Part of a small language model's weights: 4 heads of 32, RMSNorm before each block.
Each number is 50 + 10 x the weight over its row's rms, rounded and kept within 0 to 99. Layers, rows and columns count from 0. The size before them is the row's rms in percent of the matrix's.

# layer 2 MLP gate, 320x128, rms 0.2, rows 73-81, columns 0-127
100:52 61 75 52 57 46 33 57 47 61 42 54 58 33 64 50 48 53 65 49 58 61 37 56 45 42 53 47 64 45 61 57 27 50 56 55 39 35 54 53 33 58 41 43 62 44 36 39 52 41 38 62 57 49 37 32 36 51 34 73 42 52 49 46 54 53 48 36 54 52 50 60 39 42 64 44 64 52 49 52 68 66 58 44 41 59 66 58 44 60 45 57 53 55 59 38 31 50 39 63 49 52 49 43 51 46 57 56 47 52 42 79 56 52 29 58 54 62 63 58 51 37 48 63 42 52 63 42
091:45 34 40 49 45 46 65 40 50 60 56 60 37 49 16 68 73 49 67 44 49 56 52 37 49 34 32 34 38 36 62 52 57 33 51 52 46 61 48 42 57 42 34 48 64 56 61 46 47 54 61 55 51 53 56 50 37 45 61 43 29 63 48 43 58 56 45 49 51 48 37 60 47 35 52 53 39 45 66 62 53 44 46 51 51 52 35 41 59 49 66 54 68 40 60 51 58 36 40 43 52 58 54 58 52 66 54 51 64 51 46 57 50 55 43 31 60 59 64 40 38 56 43 46 41 30 53 38
108:45 57 65 28 45 58 61 43 61 56 40 36 44 45 52 35 55 39 66 59 54 50 49 51 68 44 51 67 44 55 56 45 34 50 60 67 54 27 51 53 50 50 33 55 49 47 49 61 51 54 60 50 49 57 48 71 31 55 52 51 41 54 45 44 49 59 30 56 50 41 40 45 63 43 50 50 29 63 60 39 68 34 42 55 32 24 64 56 40 56 35 40 54 62 50 53 52 52 42 51 61 62 48 40 48 41 66 40 70 53 37 65 43 44 39 47 50 51 39 54 43 46 57 47 47 58 51 30
087:60 39 41 44 61 55 59 62 54 61 45 50 49 55 41 41 48 52 47 65 51 57 59 47 50 28 38 44 34 50 41 37 36 43 49 58 44 53 58 64 49 52 70 31 46 63 55 47 42 23 41 56 44 52 60 33 39 62 53 49 63 46 62 73 55 53 68 52 51 72 55 57 56 50 63 42 58 48 60 57 38 55 63 61 49 55 56 53 42 51 57 59 55 40 45 48 52 25 63 38 67 46 45 60 58 58 54 67 51 63 43 55 54 18 49 51 31 48 43 41 46 53 42 46 55 54 62 45
120:34 33 67 56 37 40 39 62 59 58 36 42 51 40 40 52 63 48 56 54 66 45 55 53 40 64 55 48 54 50 55 49 51 66 54 27 54 50 47 48 60 56 62 61 42 43 34 52 43 63 54 26 50 43 21 69 29 56 46 43 49 53 41 35 37 50 45 56 45 39 50 54 33 40 65 54 39 54 47 49 57 47 58 60 38 54 46 45 52 60 55 54 58 66 55 61 52 55 65 42 37 53 60 37 66 34 60 38 55 54 31 46 51 52 57 44 55 29 47 41 56 66 38 46 50 50 58 47
098:30 41 55 43 48 36 46 56 56 49 61 49 36 39 44 39 34 57 50 57 54 60 39 37 49 50 63 44 32 48 53 45 57 50 32 49 48 37 48 58 39 56 52 55 39 54 52 52 44 54 60 57 38 68 61 53 60 53 57 19 42 52 35 41 59 55 56 42 53 48 61 50 31 36 51 54 55 48 55 58 41 37 50 68 38 59 49 51 48 31 67 56 45 53 55 53 33 51 46 53 60 42 48 43 49 69 62 43 37 42 34 35 72 54 60 52 42 40 59 64 36 46 52 60 50 44 26 30
104:44 71 43 51 43 51 38 31 50 63 45 57 44 48 52 64 45 63 57 49 52 48 50 42 43 51 53 47 45 47 63 40 40 43 52 53 51 38 44 52 46 49 55 41 30 56 67 33 56 55 47 58 25 39 37 59 45 48 50 46 46 53 65 64 56 41 51 32 49 46 67 55 25 65 45 58 55 37 54 51 71 63 67 31 69 41 44 42 62 60 51 72 36 49 67 36 49 50 32 30 61 36 54 56 45 60 61 57 57 45 52 66 43 49 55 41 47 43 65 47 54 45 53 55 55 57 47 48
110:52 45 37 65 40 54 54 62 60 51 57 49 50 60 34 56 59 61 59 48 62 53 45 38 47 60 41 48 48 55 47 53 54 60 33 41 73 39 47 51 45 61 49 46 50 42 44 41 61 69 54 58 41 66 47 41 43 47 41 39 39 36 48 45 41 46 62 42 41 48 57 41 43 37 56 75 38 54 44 65 56 53 50 78 78 68 46 44 58 41 46 50 52 38 44 47 43 46 36 62 52 45 30 71 64 49 48 58 55 53 51 54 33 48 72 45 61 58 59 58 53 53 55 59 51 30 40 39
087:61 54 64 55 46 56 65 40 54 65 49 36 44 48 48 47 47 45 50 66 54 57 49 61 37 49 48 52 65 58 57 54 41 53 69 45 57 51 53 44 58 55 69 68 58 40 64 47 51 64 71 52 45 66 54 49 47 34 45 50 37 36 41 73 52 39 46 51 54 35 70 75 55 56 60 50 43 69 66 62 57 48 54 46 38 60 65 52 50 37 59 43 55 45 42 65 54 63 24 60 31 55 55 40 64 40 54 51 47 51 31 51 60 42 47 42 50 48 43 54 49 53 53 29 36 49 45 53
# layer 2 MLP up, 320x128, rms 0.2, rows 73-81, columns 0-127
106:39 74 61 54 57 54 59 52 62 61 50 62 66 49 44 38 60 50 51 53 56 46 32 59 49 50 42 56 50 34 50 53 34 50 44 40 57 37 60 43 53 43 29 53 56 62 49 78 40 57 50 33 65 68 56 53 59 29 43 38 45 63 39 52 62 44 44 46 72 63 43 50 37 41 37 33 61 54 49 52 53 57 44 37 32 52 63 51 48 58 35 43 51 58 53 37 51 46 58 31 41 49 51 64 56 47 36 35 42 40 41 35 59 54 46 45 47 52 53 63 49 47 49 58 67 58 61 38
092:74 58 51 57 49 57 47 36 51 70 52 35 60 46 36 36 54 45 60 61 41 40 76 36 63 50 48 63 41 61 42 62 44 52 41 50 53 61 41 51 54 50 42 43 51 74 60 53 59 40 54 62 55 38 58 43 59 54 34 43 54 35 48 58 57 48 63 51 47 52 46 22 54 46 59 45 46 36 49 37 45 46 58 52 54 26 50 50 65 39 50 55 51 58 28 37 51 51 43 46 37 42 45 59 35 60 45 42 68 40 47 50 56 57 74 52 45 54 53 54 60 41 67 48 38 46 48 59
107:53 50 64 43 58 50 69 37 53 40 56 47 41 63 42 50 48 28 66 59 48 61 54 48 78 52 56 49 37 51 41 39 37 65 51 57 49 32 43 54 61 53 48 54 60 33 49 54 56 57 46 43 54 59 37 55 43 42 57 62 46 50 50 53 64 47 28 39 61 55 46 64 63 62 50 48 38 42 63 55 63 34 66 54 48 45 45 48 54 54 36 48 49 54 46 50 28 55 28 55 52 46 55 45 43 70 68 31 64 47 42 56 34 52 28 39 51 37 41 68 48 52 59 52 52 61 44 53
089:56 35 42 47 34 56 55 55 45 67 57 57 49 45 53 46 51 53 57 72 43 60 59 39 42 44 39 53 46 46 58 45 60 51 63 54 52 47 63 50 56 48 58 47 40 55 50 49 49 44 42 58 54 51 56 41 62 49 54 34 33 60 76 60 57 69 55 45 64 75 52 62 48 66 50 50 36 38 57 66 39 40 68 30 67 48 64 53 62 47 40 47 45 38 51 46 36 42 52 36 64 47 58 61 45 60 50 67 48 56 34 50 56 37 39 38 42 36 46 59 45 71 50 33 30 55 54 56
115:49 50 32 50 40 42 51 48 41 48 55 43 49 60 67 36 52 53 52 49 58 50 51 48 43 46 59 61 45 39 56 39 70 57 50 52 38 63 49 60 58 40 42 46 54 39 32 29 38 41 39 38 56 48 48 36 48 50 61 57 42 39 51 38 35 62 41 71 72 58 59 52 59 53 57 42 53 45 44 52 47 62 66 51 57 48 35 61 56 57 44 75 59 48 47 49 67 39 42 71 60 40 49 58 47 31 30 51 44 45 49 52 31 63 41 45 65 59 39 40 46 65 45 67 40 66 57 60
099:44 56 50 61 29 65 32 43 46 68 50 60 53 44 52 49 23 34 43 53 39 51 71 44 50 58 50 59 49 50 47 57 37 52 62 54 58 45 54 38 59 65 58 56 53 52 54 44 53 40 35 55 59 52 45 62 60 37 46 47 56 57 56 40 64 55 43 48 47 55 53 53 66 56 34 44 49 43 41 51 63 47 49 23 46 49 42 63 32 62 53 46 53 45 51 44 39 63 41 42 57 52 48 55 68 56 75 34 42 48 39 58 44 29 30 55 61 54 34 56 59 54 39 66 50 66 45 66
099:43 51 30 67 41 62 48 48 32 31 64 65 46 67 40 56 69 38 57 63 33 47 32 63 51 46 47 47 44 36 56 53 66 45 43 59 52 48 64 37 52 52 45 60 66 48 37 74 60 33 61 55 58 44 51 67 66 62 44 68 53 51 53 50 45 55 50 52 66 35 59 69 44 37 53 56 24 44 57 48 57 45 47 63 57 47 48 53 45 55 59 57 47 53 47 53 41 45 61 58 51 50 58 43 46 43 63 58 55 47 48 36 58 58 55 47 39 48 44 51 30 61 38 53 52 62 36 59
114:37 58 62 32 55 57 39 41 44 49 54 51 63 58 51 37 33 33 43 53 46 57 63 56 53 52 71 54 42 29 46 59 53 41 56 55 44 58 52 54 69 45 30 56 49 60 60 63 55 45 47 42 60 39 54 62 58 68 58 75 61 59 62 44 54 40 48 50 56 52 44 53 53 49 37 39 46 45 61 48 63 42 42 33 31 40 54 67 40 56 59 48 44 53 52 51 44 52 66 45 39 54 63 26 54 44 57 47 50 38 59 56 73 57 39 51 42 63 49 49 43 44 44 55 63 67 60 70
087:74 57 57 39 57 41 41 36 53 42 67 45 36 44 64 53 54 40 54 50 44 30 57 40 68 42 53 42 67 42 50 33 52 41 49 50 57 59 38 59 38 64 58 79 52 40 50 58 43 65 40 54 45 51 54 47 44 56 40 59 48 34 58 58 56 53 60 41 62 28 43 34 64 46 52 43 44 58 49 30 36 37 55 37 37 51 64 57 49 51 50 54 53 30 42 54 54 55 31 54 53 52 61 45 54 50 60 50 51 59 61 74 43 59 52 51 62 56 35 44 37 57 44 45 61 55 37 55
# layer 2 MLP down (transposed), 320x128, rms 0.176, rows 73-80, columns 0-127
110:37 58 60 55 58 54 55 40 52 48 39 46 56 51 30 63 47 25 63 68 69 45 43 48 36 45 42 42 50 38 52 30 48 61 51 66 51 38 76 56 33 52 50 47 51 70 50 58 47 54 42 44 45 57 59 46 74 55 44 38 55 51 36 42 54 45 55 49 58 64 46 51 58 52 44 48 76 53 54 46 40 67 55 31 59 43 50 51 42 48 49 43 41 61 45 47 59 35 50 40 56 38 50 55 45 58 38 42 49 69 41 46 56 53 50 41 52 49 52 73 30 51 50 38 50 52 26 55
096:50 51 36 39 38 51 50 43 60 27 66 41 66 55 31 35 55 51 41 49 38 49 57 46 39 54 44 43 62 64 60 46 44 43 32 60 38 50 51 61 26 39 52 37 42 60 51 41 60 50 39 54 47 36 56 63 52 38 40 53 48 54 47 44 53 40 42 48 62 41 42 52 40 52 46 69 46 82 46 39 45 29 67 54 47 45 54 52 33 48 36 57 50 53 53 58 29 53 46 64 59 59 45 57 35 48 61 58 67 49 49 47 71 46 53 64 49 47 67 58 59 53 51 48 49 64 45 62
111:50 49 64 56 54 54 46 43 44 61 49 54 52 38 40 45 57 42 57 34 38 61 49 23 45 46 45 40 40 49 48 50 45 53 31 45 67 48 53 41 68 50 55 39 57 38 55 56 50 46 49 72 64 45 59 62 40 47 54 54 50 56 46 65 70 40 60 45 53 63 59 39 66 59 46 45 51 27 49 39 42 37 50 61 47 57 37 61 30 48 43 72 69 41 62 54 42 48 50 52 63 56 62 38 67 62 52 50 56 37 40 44 66 56 56 36 47 63 47 39 68 52 56 62 48 52 32 37
089:56 53 44 70 52 47 42 54 57 59 58 47 46 54 47 63 60 41 44 64 55 58 65 45 51 56 44 54 71 55 56 51 50 48 54 66 71 67 48 46 63 59 63 59 36 56 61 55 47 28 65 45 38 58 49 55 35 58 52 51 52 40 62 50 49 50 49 51 23 70 40 55 45 53 62 61 42 53 70 57 48 25 48 49 54 60 62 57 65 59 36 69 66 45 40 31 55 39 50 41 36 58 55 48 47 51 53 30 45 40 48 55 58 47 59 56 52 63 48 51 67 46 50 50 30 57 64 62
110:53 50 50 64 54 41 34 40 47 51 50 59 44 47 50 32 43 54 40 58 71 57 58 75 38 57 47 49 55 48 59 58 39 52 50 44 48 61 49 56 59 43 50 55 50 58 23 39 32 52 68 48 70 58 39 37 55 56 37 47 56 45 62 40 47 48 60 57 53 48 49 50 75 62 43 28 41 56 56 49 48 51 67 47 34 56 58 60 53 51 64 46 52 53 42 58 55 38 53 42 71 37 33 64 42 61 28 56 48 51 32 43 31 68 44 52 36 38 59 58 50 51 53 45 48 48 51 48
099:38 62 53 37 44 59 61 44 52 51 62 58 53 48 59 68 48 54 41 48 35 52 59 37 40 65 46 40 34 32 50 40 52 47 59 52 64 52 67 38 54 82 63 51 39 49 36 28 44 30 44 50 68 50 53 45 58 50 56 56 55 55 56 55 40 46 39 55 76 62 43 29 42 41 43 49 48 59 57 51 63 43 43 39 50 46 56 52 53 53 46 42 85 52 41 40 54 47 64 55 49 43 54 48 50 45 48 46 49 49 47 69 33 42 59 48 57 56 55 48 57 62 34 51 38 59 57 41
098:49 57 70 63 53 67 44 48 56 57 56 37 35 39 65 54 60 48 48 37 54 64 48 22 40 48 57 50 43 67 45 38 46 68 63 37 53 51 52 46 40 54 49 45 47 64 37 34 59 59 39 49 65 49 38 50 53 55 55 51 39 53 53 63 52 56 61 45 57 62 40 49 54 42 44 66 53 61 29 46 40 43 34 42 50 43 48 49 57 65 61 49 44 43 50 45 79 23 49 36 48 41 55 56 61 52 52 67 42 64 42 52 57 61 68 64 49 54 29 48 53 48 39 43 46 47 45 57
105:43 56 34 59 60 48 49 53 36 47 26 54 54 45 58 59 44 48 57 61 47 45 57 54 36 41 45 40 33 54 36 41 52 67 42 43 40 33 36 43 56 41 51 49 60 50 61 64 63 66 45 53 42 48 41 48 61 63 43 56 70 52 45 57 53 60 48 58 48 43 48 49 37 72 52 39 42 53 55 45 59 58 45 64 31 43 55 75 52 47 42 45 62 46 54 49 64 58 58 71 46 45 55 47 43 26 37 39 50 30 57 38 60 62 44 59 46 50 48 40 71 44 43 67 54 63 58 64